From a checkpoint of a small transformer trained on Wikipedia.
Architecture: LayerNorm before each block, learned positions, biases.
Each number is 128 + 24 x the weight over the matrix's rms, rounded and kept within 0 to 255. Layers, rows and columns count from 0. Numbers have three digits each.

# layer 4 attention value, 224x224, rms 0.2, rows 213-223, columns 112-223
116162156102110076133116114122105167118113089139142128165134121144115125149091120157143122147145113164161164149186136101137092164130146134115142130132128092158156135075186082144143166147132140114114153124110159139120151124143131148148155135111100121135146114121144129148156097149134100137130162158120128141100114107148136116119123153111
127100134112142125159155123101078099141150133166087097123110141124110106129139104138112127148145116151122122114146127152129128126086110166134134156116130162125143131124103161134120154181105154148147068168122150133150144165157121136113132150152123160160115095136160159139138143103091136110093110128122132115099122135123135118159155132095
113152110120167126164115120127120126141111148102142145108155132102153157117158124127135131106147137130133130116139109128105129113101115151060142109130140091131153132117142133098098113114096123118141129092161143148131139141113154105147093132071181105135118117109154094188108066108157117115136177119162145171168124104146124099097089099112
117143120122135122128101185101151153157140116137157146145137126124132164154109142164175098115098137155079091161101126164127117164120151131156156139138157146116128129085110139132102133145122141105092133135135149134096106102089129072103103119128136189130139078108158136135123120126148170103105096077120109117130118100132125091133157097140
166097155174109146166153115101099153130152131149088148114154115120149137138113103144118191150149080106095148150141115143122085117134114182090156153125126107111132111097122127166149109143149153164116133141139138169156155126110122152125118128091094084114159065112114132113121114161095105100167134170128124102164096121112121139134138111179
116097126121135130125136153118138096119106151156158136174139106136115177154135114181113104144104100148120136107121127121136130151172147116137104114127127152140127112127139150120106103143108097155144133145122112134149123112154142136166140116125154141142085136121162177087113134146133106099102140137102120073133082139108094107173148107140
149142115106133110150129113179094105126105100136138169149138110114117117136108138119140115067109104105098146153089122152137133126115108159144111109125116083139140144135145176146139177185094194122093137080122176139100113131116100108162171145134110152130133100166072091151109127151097117122112125163125110145168113125123127098150087120113
148176113107165103060129124146127114105182120121184140160160107126155139150150180137140132112134146151153130103097112145123106162125097098129117088150118099121121138142153124125134070120118142128145121162102157131122117152099112111130100119105152132119150101116111140114129163138152107125129161141129145081123130154154140132152151103157
125132100161116154133148100121109107123146122140159130102142142150085117127153112116118107141143100137129129124096133125154151143170103136179122154138133109112121125112110114103123125154165139171126119114131113154137134090140110115119139135115089124148129166118111115110105114116099150152167158107088146131090172153140122145161155165163
143097171124154116122125147134118168123139120115164131116114121142154092108135104158146167135170122092098145106200138089142156108172128175157113126093140118111109112158155081117138131135157146138111096127113079142162136176095116130129099129158097159120130164120139084136069144152127125159137102143138084089130176105129113145127141150135
120113137115128134121103126166132156152105121136133123159139166113128108134110146094163134124116126110120118098131116157123123119140089144142140145128129126099154124118082116143121141135147141104153096175102094155127164138178155113160129113129147141132105151097123150131126121115139110162140150152084132121142132109103117126127126110093
# layer 4 attention output (transposed), 224x224, rms 0.191, rows 213-223, columns 112-223
124103117150147152144145132184152110140106185110136145108105125122150101109146094141101167098099119113076154099112153172128161119146125124073124102136126171109106118173116144122125089142144143132128132128150102137137107134145158148156104159127152089148102119146126119098075120088135118128119111079146098134153107144111147156170154128144
120161156109108111119073138123136128094115123127160164095150131102166109136108152138132112097132155131146158130125126116150094109121130119116150119155142086160132112125177109076143114090160123102113189097134099134105124124115164112173115113110125115100119136093134098144098105147147131129180115107113131126134121113126104128131140131146
121119164103089161116146151121091096090075156155129110126121139099099077129107126145133161141128117145104119112115133140132132158146118147149126123123133141154103140148128169121131158155131106132129153176140093073110100115160102175153131136149091157144143100142099163112119167158128172124109108110122084141106122150152126137139149161127
172164095101093143131114123180120106092139151125088101161150148126116131104129136136118128142131149112131143123175160077149157137163128106140142145125114091158143157147131153112153096109102138142089151135116134130115133108145097146147138109146081081146161147121131126125129107131148109109143124135094116126135131119169136150133161165110
090148128115135148108097136171175101118125131118120118178123164128136136150134082126167089106130101134144137088158142121144159153138107130116074120097123093148123184161122111130098147081105141103137118099120143122123147142114126130141155124191152139114140152129108089119123137067150122174118118109119103149132158103134129140126105122089
130164140132117127115176087125119099124103133109107115120129122127144108139134130108093124107154108120150152135123119123132128147103082114048165110151170103157128178118116107109148139099117171117191142119109106119113104132107138099097131124102141100114105134112104120170192154097115116128136151092142104148144162105144115154104149127083
126141146144110156100144147151149150148148118122101104119107129141139126164138154109119139183110141122182152087105135115147136096174156109101115155123107160152137166136085044151145141112143145131156132121172124149148116123141126112144106117103125108049147157097152155157098158113125166143136116137124102096111112119142112112113143131157
115090094142144157164122133176144147099106120181125140099122113153156103093134109111111133154128108132123108159149140114100104123138148168125147169123158145109116138136092150114149138171140104131093116118126091123143125155150112101089127136113160148154109149144160123147140127153135110155107130118090124131154099086095126140102099171126
133132158162140137129123120181120170145099157133101155167147118072126158152102134152151096134098132094085115184123121093106101091106108153096083069140117105132122155136155124104144161135106133097151174128139140163095111144119126142121096111126127121092145126147124119144139126128184139102120099134129187133124103131094107102097151070117
098161111147134110136105137144146100128118154105100143129131150132085132164130091114109091081059132097170125094113141168159144119124171110090160119173071128131146128118120159119127106171078112102139134124124121106114119113136165182163175108079124109155146122157133152151176134118139111116126125087140175124128137120114119118090119114094
134156092147148133127133123126131138130157129153117099068131074112111104119141116156135136087194098127118117131104129107163127121122157113047111096136124156188123135113096152119120116082129122136128137089157158115143102139132104148130125127121114136136135127139105107108080141158086124103076099119128137149106116133118142137116154106168
# layer 4 MLP up, 896x224, rms 0.236, rows 0-51, columns 112-223
136179148111160128146116136123133109103120120102119120130116116114121130176127122127114142136121128166123126118137145172171116094156142208090115144088119115142133125167120145107137133139138137145136102125108147147100158178096122118118082173116102139162113123115123121153122096108137114136160111129115129055133139104142132144083154088119
106145079129125171101155152126108100136089134143099181106113081132102108127129080141128161114116148148116133115118182127120114125161142144105112103174144150111184124063139144125130136127142138122161138107125153125141132136171092152099130093123111136146170151120105204142173157095131084102159124127120145134144137157097115098128132080089
130145155094093133121103152142148109102129148120136161120121072154173126085101073099125146145106123098192133122160195125111139103100109100153141131111131118125142141108112141129105122130117118157119112132096162142120111140168086110141125120110136131116127145130141159073132148171138206182174181201116083126127125121146123188145097135103
120170126129120132148098107125094115100175109125149141060138113141121120111173123142137122114101120106106121148144102093138133140120139112121166145160108105104139120132149111064115140145150126133147117122114181165118111119117139126170116134088113143114112117096131101118101116095180152160132121106139161080105149138102143151096149134163
127115142100155131143106088140128116094111112140105122100105140122145090086144118118116156103142112111080108138114125135139122129143141118110092137144112124162124136163122120121130154147147130108130139128158087094128119111110095112099142132141102131145156146166105131159143152168122130116163154135116132120097156116125161114097113115129
148086124129104120087136124139139123111135119074117158138176130101135127110126165130138127113140129108128129133113084110100171145153141115131156170107116092107128157158105165115096131107121131137152135197150095143166130113125138135179159148104123122144072161100171127127145161149121104148134132146172124101139130159177152091095124142123
087115150149142138128162128132120156130140130133155142127134142104115146120118137082131162130134104117095121138129089153117151146087155088144134137137113120136124107111111147101118075106158087098131137149163141118141141116127122143125125131147112102088119153152120143117097124132145121164146117125135164132067106124136113106136130133135
109100123107130104144132114087121107142099117096093150137150120095139074068201139157123113131130112129146150158172131153096104148115136139166159108154098144142116149164166080152118104095125189118132124107119149132068137144099108146122131127118156129115152109104132094168136090132130149109131144083134130110160133108164132168159091151117
123119120140124139143121132132128117191168133107114127109149110162146171158107115162105112124125121084138117180129134094126134107094136128077126133133123142126144097134165135144160128099128156075112164109122116130105111132134078155130133125125111121104128109121132121114161124095138118133182062102096098106136105132139133128131150155156
129162124151108128147155132108147113147140109142130112112132119095135133162148125127114108150115140103131109149147091123139144133142112114156147099087119124121106108127124194139117148113137095095121146117134169128151119133105120165114118151121148187135144083110119136137139144101135095101080156103106123130141145147122128121153117129152
137169128130103164132149105118134126140122118125176105100177085119105125154135129134109076166141135136117153145125131108122140104164135126182140142104117153122135139107106126119124118127137133154126155113079116145132116144123145118141112095151108149135123117114158109126119132148107125112130150133170135099128114128137141133181077116135
162101126157195114123124097115136141136092167108139155158154090148145116115127120145178107130147110152107182143101059102134135162164143148108129133104115121131118118137113103127144150144116108085145128135109178096120115099112128120146084158167133094102139119108097079115151169106132082104161083106145130124103158136154139160128081123112
156152153130113120095144166168104134142131111112158135141179150068146134126119091107115114130164090102135123149106168127138170121108115149144113157105163120111115134125148157118137115107175126104135135129102153086107127097125164116122158137188105094070133148112134121119154164121163110133118118103134151103177138112111154129158115123114
149166140120111147121164120171104111132147170126135171128121126126157115144115112077110102136123127128123087123147156096116119100131122137138118132126109145115161133090122104135106135164105149111110108104133170090124117123157093137119164142095092099133129164127088124103184071160117149097138118139132119098166143115084142133117132139147
165165143115125124102100157111104191160163126116124137125168140098155134114150088117112123137132120151114145128158072128104118126137101118115120118123155128173134141124110139105136127103130116112076124124131120122115104075136066098173137108136092113105189135141141124101142144122152101120051116125161139181116150159118136099132200129116
078118111090125106125099117131109106132131112108129110154165147150119125116150134114113149153144121112100141107104157109146081146125167110136180113151123108105130063151116115170113164133107187097115114172116149170122189090057124142142111134114124172103118110156128130094127158107102112123106162143121119084137144124134162123179126118117
107133134123145127098115150108137163120140122144131128133106147168111090148117152075145103154119125165103120114108099134174102094136156092174100147086098167089126142099139114120098152122119156093130152174124135117124141090121150182099104134133107153119121104129109109134120088113130109182125139150130131142152167117106156094116136085135
130116084143094148127140148135176147133115124122146113108109116128138138133126167090117110159115091105133149126095112118144121100129124114128122140082117132127121114132131143131125139129178121131113187124165150114167126157116140134143122101121134142117093123104105173166113129145126108113101117129129148108153107125100080103115116112070
138129146109148132140109113108094154182132132124091138169112111106177129135147110128148098152167123178152149140138120118168117078153160116145143152072106166133161092130159126156121117131120111138145149102134136133163121141141143151116130111084079143100103122133103117118151129127124128171195125094115118148122120135116082132129112160126
136144138121092161089132135137144122155132155142142098172142148120150191102067150127101064132156165133155136159135148132120138153181120164159134131106072110120099051128117117125133146194174123139132157107133072131133126111142101141133123088132155139124115124087119173086113105121117098115080143131129127123129135120119141169135169107113
134087141126129151124181125123116099119137150075095124148136132103091108128197138118095078108135107142146137137129133151130119122079137159097130122142127140105107145110125127160117130117142133098126115111149079124112128153146137138136129187166102132171144095113105130121091100124141144150108209161116117142175158123150124141118149156165
124124118140121148136144125140148103129164108146158127102135149126142121168104099104167148090161139117162153156140121150134173106136108139098140107118196178107095155127145153134125164134103116129089130124144117099145161146114072103122128140136156112134134138088160166127153117115077103129147140145099138129131167115116094115106118165120
139120105130101142208105157069145133124080139089113134124108104135142129150125121151123159131114152115151084126140106147138143095123113153159106131106125125144111094117126112133128168137148127154144083165101122139150082134119184123134139133093128142153119129118110157130149129108130121137122171136110162133146137192108087113132144135142
134147134106140092058129076087135130112099135125104162126180128124151124122131104115192122068132099139131129119161086170123119139131085091152116084150098144105119146115155132090146144130139149110129148137161112136171101127108138152148176146137166133147133149125124143129130126128132178163106108123127133184105164138103136150129131129099
155116110103117124144128103116112099109122148099143124130141116124149115158090110119153128121160127132124104100093183169166161115170123123131116106102110094118164169151102114115156096151155122127146141175118137158095159134091161174145089099146106144131141133127137133134131143130145131126125132099120163134137138141096121101125093125103
128189160136123103120184140131152130062111122126135095108122117134168146064106121134143159130143139139175170132131134152152088131141165115136160140129079103163110125107159179093117153124186123180096151084155095146118105101122115127160143151177141203128117169152081139106129124143139063145144119128157125108155129110140138148123104144143
138147135134103147095058136113165112162165089145154190132108157140176105126138137131084093146094130161138180123161159141130142113149128155136099058126081141173148127127158112118153140141110141152122130115148160159139153151128083119062166132082087163118108125125126153098119135097160161084146089154127133120140128162154146147117119102135
114167145159165160089117104148146130126082153184125144146168110102140111136110100116142154083124115125118169157150159148127114139110169115132113147116127125098140132159166153099131180122105153130122108163109109094100166127114133134076111144142098140113090163108170131089156138139148093146140109123144152161146109146127108134148106149091
154122156152157147136146098114138139120143106086123113120093120098163131122136128122130096117137102123165150124115082107157167092164150095140123100109115108097130151123131149094104150200121133149135120125139156070142126130082129147132119129125146148135144131142086104073158094140154087109133129149134130155143099154108155094135119173070
102141100143109119102186154144145131119111158128133164115130111088108143094146121120082089162116112164168167155138148137158143105145191129177111129135115154110123134146138112084082128143138127129138131087159121157129096145145109145091117097122176142123173150145142133099137132101108144132152134141145135112086097117115125133135121140119
124127118113139091154169121107139124128147116134144091114126152075118143133131113142170104105090135129147080082127175138184132107096120168132107129118114117161167103088089134125081111178144175111103114149115097125115151116080177127140134091149121128160133112093093097135118161137144101121169136099136150178117151155118142141107124172134
126098124101134131120174099110147078135131106096116115148146090136118146139143121128150164146182137137115106134141122136099105137128100078148153128098146144144174105111110132060126153144145097112116154150115122100116122113131113141141125138131156123145128108126113144137104173104115112173114111129148149120145135147160181100172107143123
149095169137138116114135113190088121150098152111163118116123140147098132086087171141116126157181094141093125141171067128125134100150109118123123120121125123122150071144149111133129120129121119141137115113153148184144103133142119104125137130110116125078110171148125173099122135156126131130117130146110107093140170139082106136148124138145
154108146194133160099090124117166136174132127096125125132127130130093118140142145142128159156156143147113115072108131137116128092139114108115125130140122196130134141071132112119126123133124119154117106087125143113184100103133103128174098110103080117144120107110095154128150138088162148098169112072133142122114158144112099121107122127125
170156136159100109138135143123135099114133074095146091173087095144104127123163110122163184136118094092127144110159172151112133154137162140143146099101114140149076121108129164153168141108163146084144103081155145099144089164100166148166080129069141128095161120144112175142129108128124140154109174138071182091120137146163093124109159136130
115156188156166130156109137096102132122136113126105120130126089128111121119138084189123148113126125107115162115133154126129084097162156136098078131114083105138158118146136144157153138109179121052112127125155119156111139101119132179051146134152113136139138100128142142130129121127137159169150105096170141122110113109136163166132137106065
135101119156124096139186142171164085122113119108099177132152161121163186131150128131096146097139089118150145184124093105137121141146171160135117143077119123145111118141130155110112110144165074096136080073133111082150157164079134131128095151094107142148129104138126103148134110153124121107155131101090136103123159196108164096111137155122
118150168143103136115114117134145181132105150089143115163161133137120103152091104149130145093142109094123130135135063151095149157124128088152121102153096144129130123142164133141117102103147116149118141209108105133152138161085148100095164160154181133138096140112101189119144098142130115113186158107138146153130088146108135091098093077092
139132118160133089135120117120165146141125124150093110115111122126108101120070156121132171183148174097177146104105127139149088117145136145124155114133082159108142128120141130115091163149122180120139149129177177157124115128141094119135094160137130109105099116111095151126116087124145115165096136147143131137129162122115127145112117136181
142122187156143142104156123157071117134098136155123158120177109097065138102164103111119130121126140148156132180107120104121138114145111119122122129104091118110115145139103172148119131066153134085166112116108136136144100092134159125091133133117119170106094122119091137119105136140112100125120145143147159146115122118112130131132093140153
134150111103105134177120116144111132141122112118093085081100107136139126136104105082124132110161159113108156162175124122150117100091113144080090155092105096156129123106119135134104157159115101099113102159145161120143140092102118153159150097102189087130143143121106125149134104142152125130168129133111119163131154135157106160159164126111
103106125149084152113167116162169143107124145100093128153167160109141123150119107119120145098130118156121127112108139128176098088135114122146108144115158163126153159085134136076133155141138088184128149130125114115166122098086089132115176121138140114113071135110113129136109143112154117126117151115158119137140142162144160176139075088117
121127140131168122139141154106159121104122142139146095131145098154169135111111115167139101134157151148110116134134137130114123118162171068106129056133105127147154118144147140176091124141133125105132141164113155136063109092155114142139120165132137117125148112094086140088082123113101080150151096096110112154112108128124137134146105152131
106132077153138102122128104107141152123109125170093132093142113176121151083094178116111139134103131185169122102112163084109105079163104090147121134122133113141126128136126136130110127129142131123158147150118159143157111144113137175194110090136161136126112128164148163138148132119054133082155121134174130123141120143103136150135089183128
116184133121183105149120097136166133124121146087115135144145124160095147107131131128160102144117113091159119192108120129135105110147096149124146106113109166123153133131098145133114134136108131081151180160157145107133111144122111174171137142175135109073119107128127148096126118136101089133159118099095127135114151101137154147124114154121
102112152118134102153120145138168152174089148144122077075097090154167078180107108112108113174155131137100069091092161147135039104098172164140110124096133138118119135087125116084113155125116125145115141133135152161168183078110136135130092187085117121107132139159115108100106134159138134090108141079104153151137175150112168145093124120168
157123139113118128132130140117112148136146121147085147079107156121141082134102150153159083125137123102149113120147140139099122088146145136120127062123152101104105106126100138123153122168105146116139126114109087121129136145100092163124126142155120129140143121160178104098124129122101166137108124134112131115122116098141143148104115120146
130149134093119137124145170150132129072111169134140123108083154094160133116126140134109090118121109154153115129178198151179152106097133103168151180093112117146102124133124183138123109113113101138131129142091134129125138156102130105148136150136116120126113131134161126143114119075141186157134125093138115119129129139131141129143105117099
129131085131138139151152123141131106133105126128069150118117139123182113107120090152115140111172100100171150162101111118162108081114133126082139105102117126140172132136124111137090145115128109159130121141110154161137151130099112161121145135117073135119127061142135094130127091112115078123185128054144111159129160153153140126156085115149
094153135147151105129139137093142095120126114100093112138131104155128166143147099099130157128124141162124130137152119125156155150133150126090119100089163106138095075117121130103118161121128110140100129143148165123128090148098129110126117151156105153140163169113119122103133160148133150085145160148156126143185120142132137120122128129135
137119135092153133130133159123125151151126110111140125156115106096111141107158112136067159110173136156136120161103098104112112083113145118132150129094154157152136102105134124101105139135179183136113109106150143152144112118124133136104100128086129139128128131107122109117165173147108079104169168130171114119119128133107129125120149113176
118140102161120142117124118131103135144149106166109112127127180129134156135116137151149133146092119124131147131177098141115132139179133124104151114128100186153182104133123105130121148125135124161174117103134098133192102170114124152104128133092146135135113167112088139127113144092154129111089158108133144172113113118159179167146125107101
# layer 4 MLP down (transposed), 896x224, rms 0.235, rows 0-50, columns 112-223
138124144126117144131141138153134088150112113118119140131144171139087111105106147168127138143162119104145184128072116109152138100146160145160136136176144130144132135157138119147136123129120145106118133076132113085126088112157123127088121104144140094114117158138107165137145165121160131095134122076092133112146136104135102100142114179098
068112116118116097143127171065129104104106117127160171140146155113128098126104123133191113095130151113131126106123117085164129134102151103116118094147137127160099112074146131110093159161071129096134125120120110064116148118113151124155147139119145174095134215125166147129161161134209140138173100124094092124160094121117108095114151072127
162177132149102086141110141170147094137127127118119097136126132057113118175118140185136098130108105204163117151100086129162086123122108146149127152123165146103112095148163160131108146119144143155105121146112133123150107124126097113172152168101126125119151122158105073105167091118131160172102122127141176185141109169109131055115143062118
134127105087172110133120120157148154131090138112130161156108127121148145113110111135124149124111094133135136136121129103160133132139105131090138122131104181132129106097146146135112127136093113138147124102142160084145146145152063167083109121139086132137149109137151118144083094127132134112133121152138147156120149145148138122115123141113
139109147143116097101129192112149091165153122140122092165158132111156142146141116131145115150101073131126120124109123127171134149125094104096124176157129133117121124128164116161111117133154088120124143135122142156143101118135152170140137112109131124073109145151108076151115121109118148104110107109106137110143094119122131128098152141098
124128142130119140092139072155140073119152159124160092162120111125191152112129127130136131122147115125176116140111149105161062097118113086104184147114114074083134135121122133153133153131154142135163167147111151122142129099113144090147152146136113177086119118138147124097110168148142126137112170077095123134124096133124085179154149115089
126153151146120155130176098175136120105127131140160156109096132142087137117126099103126121169110096104142126140138148129139125103140138097121100171137127097135129117164159130114081130181137142139087133139113095116144124110151104103145139140211124128120101113145094119129113115123117141152129127140138159095102147161110107096159069092098
126131129141134159113117107153111126167111099125117122158109199127111134161105085142118187091144133146118148132109133151115119123165138136083115112134187148105114101135126187119099135139145139151114153125111164108147169117125134100129111116139110104158126087160071154135145107112154084157141099048140128157129107162139114121177127111113
133161119125108143162140109103142125090087123132163161148099149150166137118136107135110134096129091154122135112132113155154120136166131094148133111145134152125120146130154118087117096118157183147147152118143104132157123098120137109158110132137127127166171147138101121156125120160131138105102148162117113114117126128120154151139125109121
080133122101099114079082188125121062112098138124154086079127144120129112106145178102142139163103128102152135127179087099132112137157131098068119140105086159138140143150123129088134130113119164137120130097133105117145133164129132122144161144119136148122108101133139112139124168131097102151109123076116117142119149123158114142128100148113
100090097126082130154106146109129124145125167086136139129145121117146175128095117112129111117117118132136129133114135155144110120123107139072149133106108123162119127126104137094152151123137110118142102152126116125126129105149111124136143094122118144145169142152096092120081085118102116141121105142126131129122098086151125159134090135101
159167106115153090141147172152115123128138129091125142142091080133103128127097125136119124201182134142102131162158138097144156116111153122144107110128159138159109056149153147142131132182102123176147131112135118165111142136165134089101154098115131151101117086165119144121162059115171114138174131133118162069121133080142136111134149145132
120095146158114121116115131116116128156121132108150109155116105116149132123091141156122129073103115063130135144139085166140106106128143088139134104131154143108120091115123129149114157146133135100118068118112147150117121104107155163126099133131124132142086146137113092097124098131113120139212158097107127086129133169120128117162159112124
116109114147153182092135178112134157129138131136127185103129065095136106089111145151154117143168124192099123135075112128130100132150141160092108135188103118108138125098130109147097123117096120119138154119113125156143100154123088154165135154136082128169108121154127111133117165141118156123095145190148100101142160103132120164147119091081
102146134115124146111165101101141162109141117126112101173157111128136129145138152120161123148144095120137099116134153166142102108141127124148085097108120148129100111147165154105094104154126150097115168134133165106141131120123126125130131157130118166117158116100164120148101108168135113126127128122160112133140144122156131102087101193140
152109094116117120154174147112106189123111149073153115134124128135148123169127154105144146073113137136173115139145067081108129123134094142153088129130164149193126145141116091087111098152131083139166120099123120120185118158153135119131143142119140093155109133126149104117111124144132096124152139120120151136120130146124125121139143132130
117117124103122115124120101109122106171135086115101121150137116121188114144124124136097157126118104106128123088173128089106100131123106118148117150147130096091167129175088126120147134113129123093142129087124118075171136097135101072132103140126103125155106132136144128114125140140085156127131137117119172112143138111157089108119120099125
104137162096110142160074123119176144103120107145119142117124134154148112088165097175148105173140130122123058138116100136131130126118139145182138132145127125116096172202141168113121116136115144079108132122115115107096153135129158109139133145165144135107168081118126133132121117080122081175134073154115151092109096154151143147144120141160
152155132158124132108074110137122132105130125097097131143146118145144118160147124096152141104116143139148129099146145128153151141140139133166134160135118152126121144105092123149136104120122130137189115120130127155136124117152126145153123138102112120157137075118115152130181089134093081154142088113133058128114140116116094096133146113099
126113099132142151149123112113145102101167160145088141142130119143133123108131111127112173116146096150122051086166145149113095144134153123144095136096147126157127098133105123098106080098121118076091173151086141117166073158114116114155087143123126137083118136113164124091112124107112106117168134093156151104097127174128132147120100114141
159161100124164120106093191136149109131132108152161127125104117129115112150096104132099109083117161129104113134101152155128146137140122137112140114110094102140095088171128133096145155096123124143114152146132135117150109110127130114118149110121126131133171118106136114079146114146121094129142120128142128088098131115144174111112132113153
138157121111109117112079119114189131169119116129147130122119122176136114110099159153121125123135141045130134112095106119121131155113136097059114109170110134122133109150110151139114122140112155168132096120135111138149143117135128114136123110112125142174133154137112165126122154178124135155119144154122133158112135140146115131151117079118
155135145142093095111140149180147127123120108133103085127102130100096145177099136128106106115085123141092094119135164105121138132103114110109103121141119123132107133173140148142145142121172160112121129076130121078108099114116122178171145117117142095185135159147156099150150099159138120105138182083137158148136116088105180105137121102149
086175133149111126115136162158100150122172111126122133118163114135160109133114099114174105132134113148119166148121081136122113123148077127111116078116123118129100087107114154119086118129095121106099152142148095155097118097133096126119118129130128132121116124158101094124136150147124119130087168143117141128127153135112144108139149096103
137129133106165143146140151085182116112125159120131124105094136147120122120156100140127116112131093122131156110142141161112155143093109090035162124157127122152151119158123142140107117147162142115105115130114116117106178111143144094137110138148107134134108147071133079147094197130118114143147179124120136143141130097143073133171134126110
096106093139125103126084132103162143127153127127100123110138122133148171129149107089071121155132110092064126161185130118097165110116098163126141114124137171104191110133121096162128116109129149105118144169115168095150157110125142108160104090164120126129135096141157143116170114127114180123112120112128141130062159106144096129122107119145
133147074160101124148117175136124119145143130119131169113142171107143141111141154137147123114112133140148151142136123164131125110126116090153105135153109101101102140126133143114119129107142089123145137129137139151116138127138093152097121149137108110091050108137177119148171084115144121165101156137111140164167159136135152137154142132135
156107124109129129157134151128125097112149093125120130145161128128101119134118149148180093109126147134133122131110107175139078130125114119116135119121112092170098123071113148124138118123143113134116125107087108161127106136108106121144154100101125145119186114142132150126093169126108117121132101131097103096086140113143145121150161114113
141124135137123148098135132118139132126111107106125136129122134090104124142150124145122093093092116126132140101096092078132150142092118115150102184099131151130125103134161123080142095197101127121081125144120127117162162143146155150156107152137159125107109122124118162104107154137134179118078106152084148138135133144133149033173162093124
134170160109123112096123149140134137133111165136169087151132155183113132167130145156160105140172123086127136160070132136155111139111107112144133168115133111143108128138115117132135200159140129103131103127131105141082128119102142098136096128129091091160136125121099127155117141119169110142169170125129096156138115112113135150139111121114
134140139166118120144114136138119143136122176122115137145134113149148100127152121114131144177119143121107160115092128142129144153127107147122151137139141103121128183118133146146154125137093146121155111128130153122129130157145101118084111142153112135104060121148161160095099148134154130109102142094144168114128108143170099143159157135182
144056124142155101095107167200107144137158106151176135099126105131156127134115143135130133076097091113102147176126148186115146151141136139161129117147143110132121140137106145105138103140121119122048133113099123137121137085110168121176165099128128119136137109161097117171098143107137150123140108122136115107132139110101086106106188125137
138131129142155118108112128130124112109149145125125141120111163092163105106145142153104162128117141105169080141124126161124105114131101142187106109143143113128144162109101123159113105113157157153155148147077135067111115138118104156134105109162124109148133102128160131141120106099133150133150117121105165138120109106147138121108129123074
121136125151153102137130126154141088161146110130102100097131092151119140154115147167143140126122143147097156098080085129183126086141109103073133123098144139150111116098107106109133170114166096148152118072129093110156093151118134130163130112116116157143108106142125163146072130109156092143118129073129111143127138101139153141138166143103
117092146107140156140137095115189131111157077112129115092161150105146115128105142145159118112129082095128109096121114136119142112114159139122144147136122147129132136091114114176106126173078109167111128112147106136149130127091183145145158101145128144143108160150119119085126184135113136128074143120161133097139106145115114120094133137101
120107124198132083103130157135138141152099138116101132127104138106151078137108110095128150100115139161157102078059113120096157152115095158138118141111185130124151137134166127110114128154145114140123135094135109149137168132131173135117152168129136093097117164166126101138133135167142146144067134126182115096155142136141147079146126115127
119168123110124154087115146173156122153102098121087089160126132142098132122093117090120142125076140126133097123095138137113116162110116127157153158131125194147152111102121111132123128131119142148120161157093096193124125150172106086124164127098117107128083077146127129127122144144153152144081134132105142095166116154137156098118124059084
133116098099124101084108129135153117101124135132164096165128163133117103181165125145104126084168100107124168137145116147151126093087113181077113138115146130144125092113102145113126108158110067121137174146115201130138117137132092154104159184142122188105123119112158140161068170177132116100167104145112105116108147136115129140160167175085
113146112117124078106089092108128121144133153172138072151124107104119138116142150147147096128142124151125130137111172153161117145100146124166110138117107133136129149084125108152145149108124149152147136090121091126094125177119108142112128118126124159107176179149147130124133094132150144099138156131124123121140089125124117119132118164144
174143099115139153082128110100161154144133155140163134126133130134086161124158148155101124098091138096123120117156180085145087173097082116148101116119132128101124108132117119101131121144171169131136078133134102132138079148104168129166103166139113138107161115085101091121138106147131131126092128124122115163123101123111138154161144087139
135145055152112105118115114143139133147162099140114106094130073088131176082150108126092077112104107130132130110171172139101141136171142139121107101124133115129091135121123125104142138137084105128152104105136105112145129120107104157141149113132132117118148141118150144133140116158121145150123156120136132131143079160116130086151164118145
105152107084130110167122138096091096111150134152188122144157116150119155162119129075129143136100139169148085165154135111106099156144106147127144096122107110114130112138117107106106135087107147123197095154120128154125186105105137114153092119156114133146130058131134101134149099139152109168148136199144149133110121157161137109150100136138
140129150148134135121128083194102130153135085103138159101120125109136127131143163073162141129078142118128149176180118112143106099092105136173132112118173128135138151120122108148135093149141110125136107149153139134157134116138144142170081117150127164140157153152125121142128142131127161127103095162145132115141147100116156122128091107094
117104104105089144119139140112156140139128134114115148133122120138101161125136200118146116145118089115116099117144104198134119145096152161148155132131121137163126158146156108153139109163073149112108125161137107169126144146101147125108169136135139163115131112088137127158122150163138126115120145098107106152113124079169159160091155161139
136134138113164098133149122158106104112151192123097113102110163109124137168109137147138154113132155163127120106131109099139152095153116132104143149103147087111104115114110103127129157127152165142109104091130159119112073143144138137156140104085121110145152172066117070135125125086105107109153134117131110125152137142140097151133094111113
161113123117145101134121167101124130096154133111089154137140083148169124131152108117137141172124126138090133145134123157112131081156121130205161123153118116159123108133103122128110147123101173169135160101188086101088098101105114113114093132136101129159132118128127137137130156134131124090085117099146086101115137147084147102129152166141
114121152130118123114129117107129127117133136127140114150136104177117173124138097116088116143159132134113172134103128123133121169133118128121128180149133099169145118088150143131079130119147120122130112141115135132149120126141163084115117098129141122111092135096104150125128147127135119143148133140158123131121133117113102129124141106104
112127145195129110135097127176146116126141090137106100149146118154170108153144099127140096092119156125117137147072113096095165150101122106091113097131142139116134089163153149111141153150120120145121157149113098166095186102179163122128179154135118136097123158095078101176162121149123096165081116141111137137148138163147142146124112107107
149137141118129110135134112114174122103152128127168148147146135154149101130108136150126118132115134094143094087145128160191142125165100145062140069105118074095103107115144144133120162119069146126142097129069136078120124073098149154160121165129123170150120117082087107117149155141164112132142146129130116089100157101123130161123156156142
126160139135097141149123101117136125127143155153094095118123146124121100133173173175113142164100140083108139109156097078121111103087098120146118138166147101129127138165153141137077120156127128121133150134071107131162119165116158132075115105113138160128128091147113156151104107136156104121122133084123145116112145113128130127184144149139
132149185165098154126128194093140124134119108107122145122095125072131130119150099155152107151095122144113179114148124110123104159121147162151132092160142135121157131084099079112175119170153106082164143114108124166078135170169145137144124098097098111142156098113139150123146134099117138103149141154160142110060101162087128105092117145136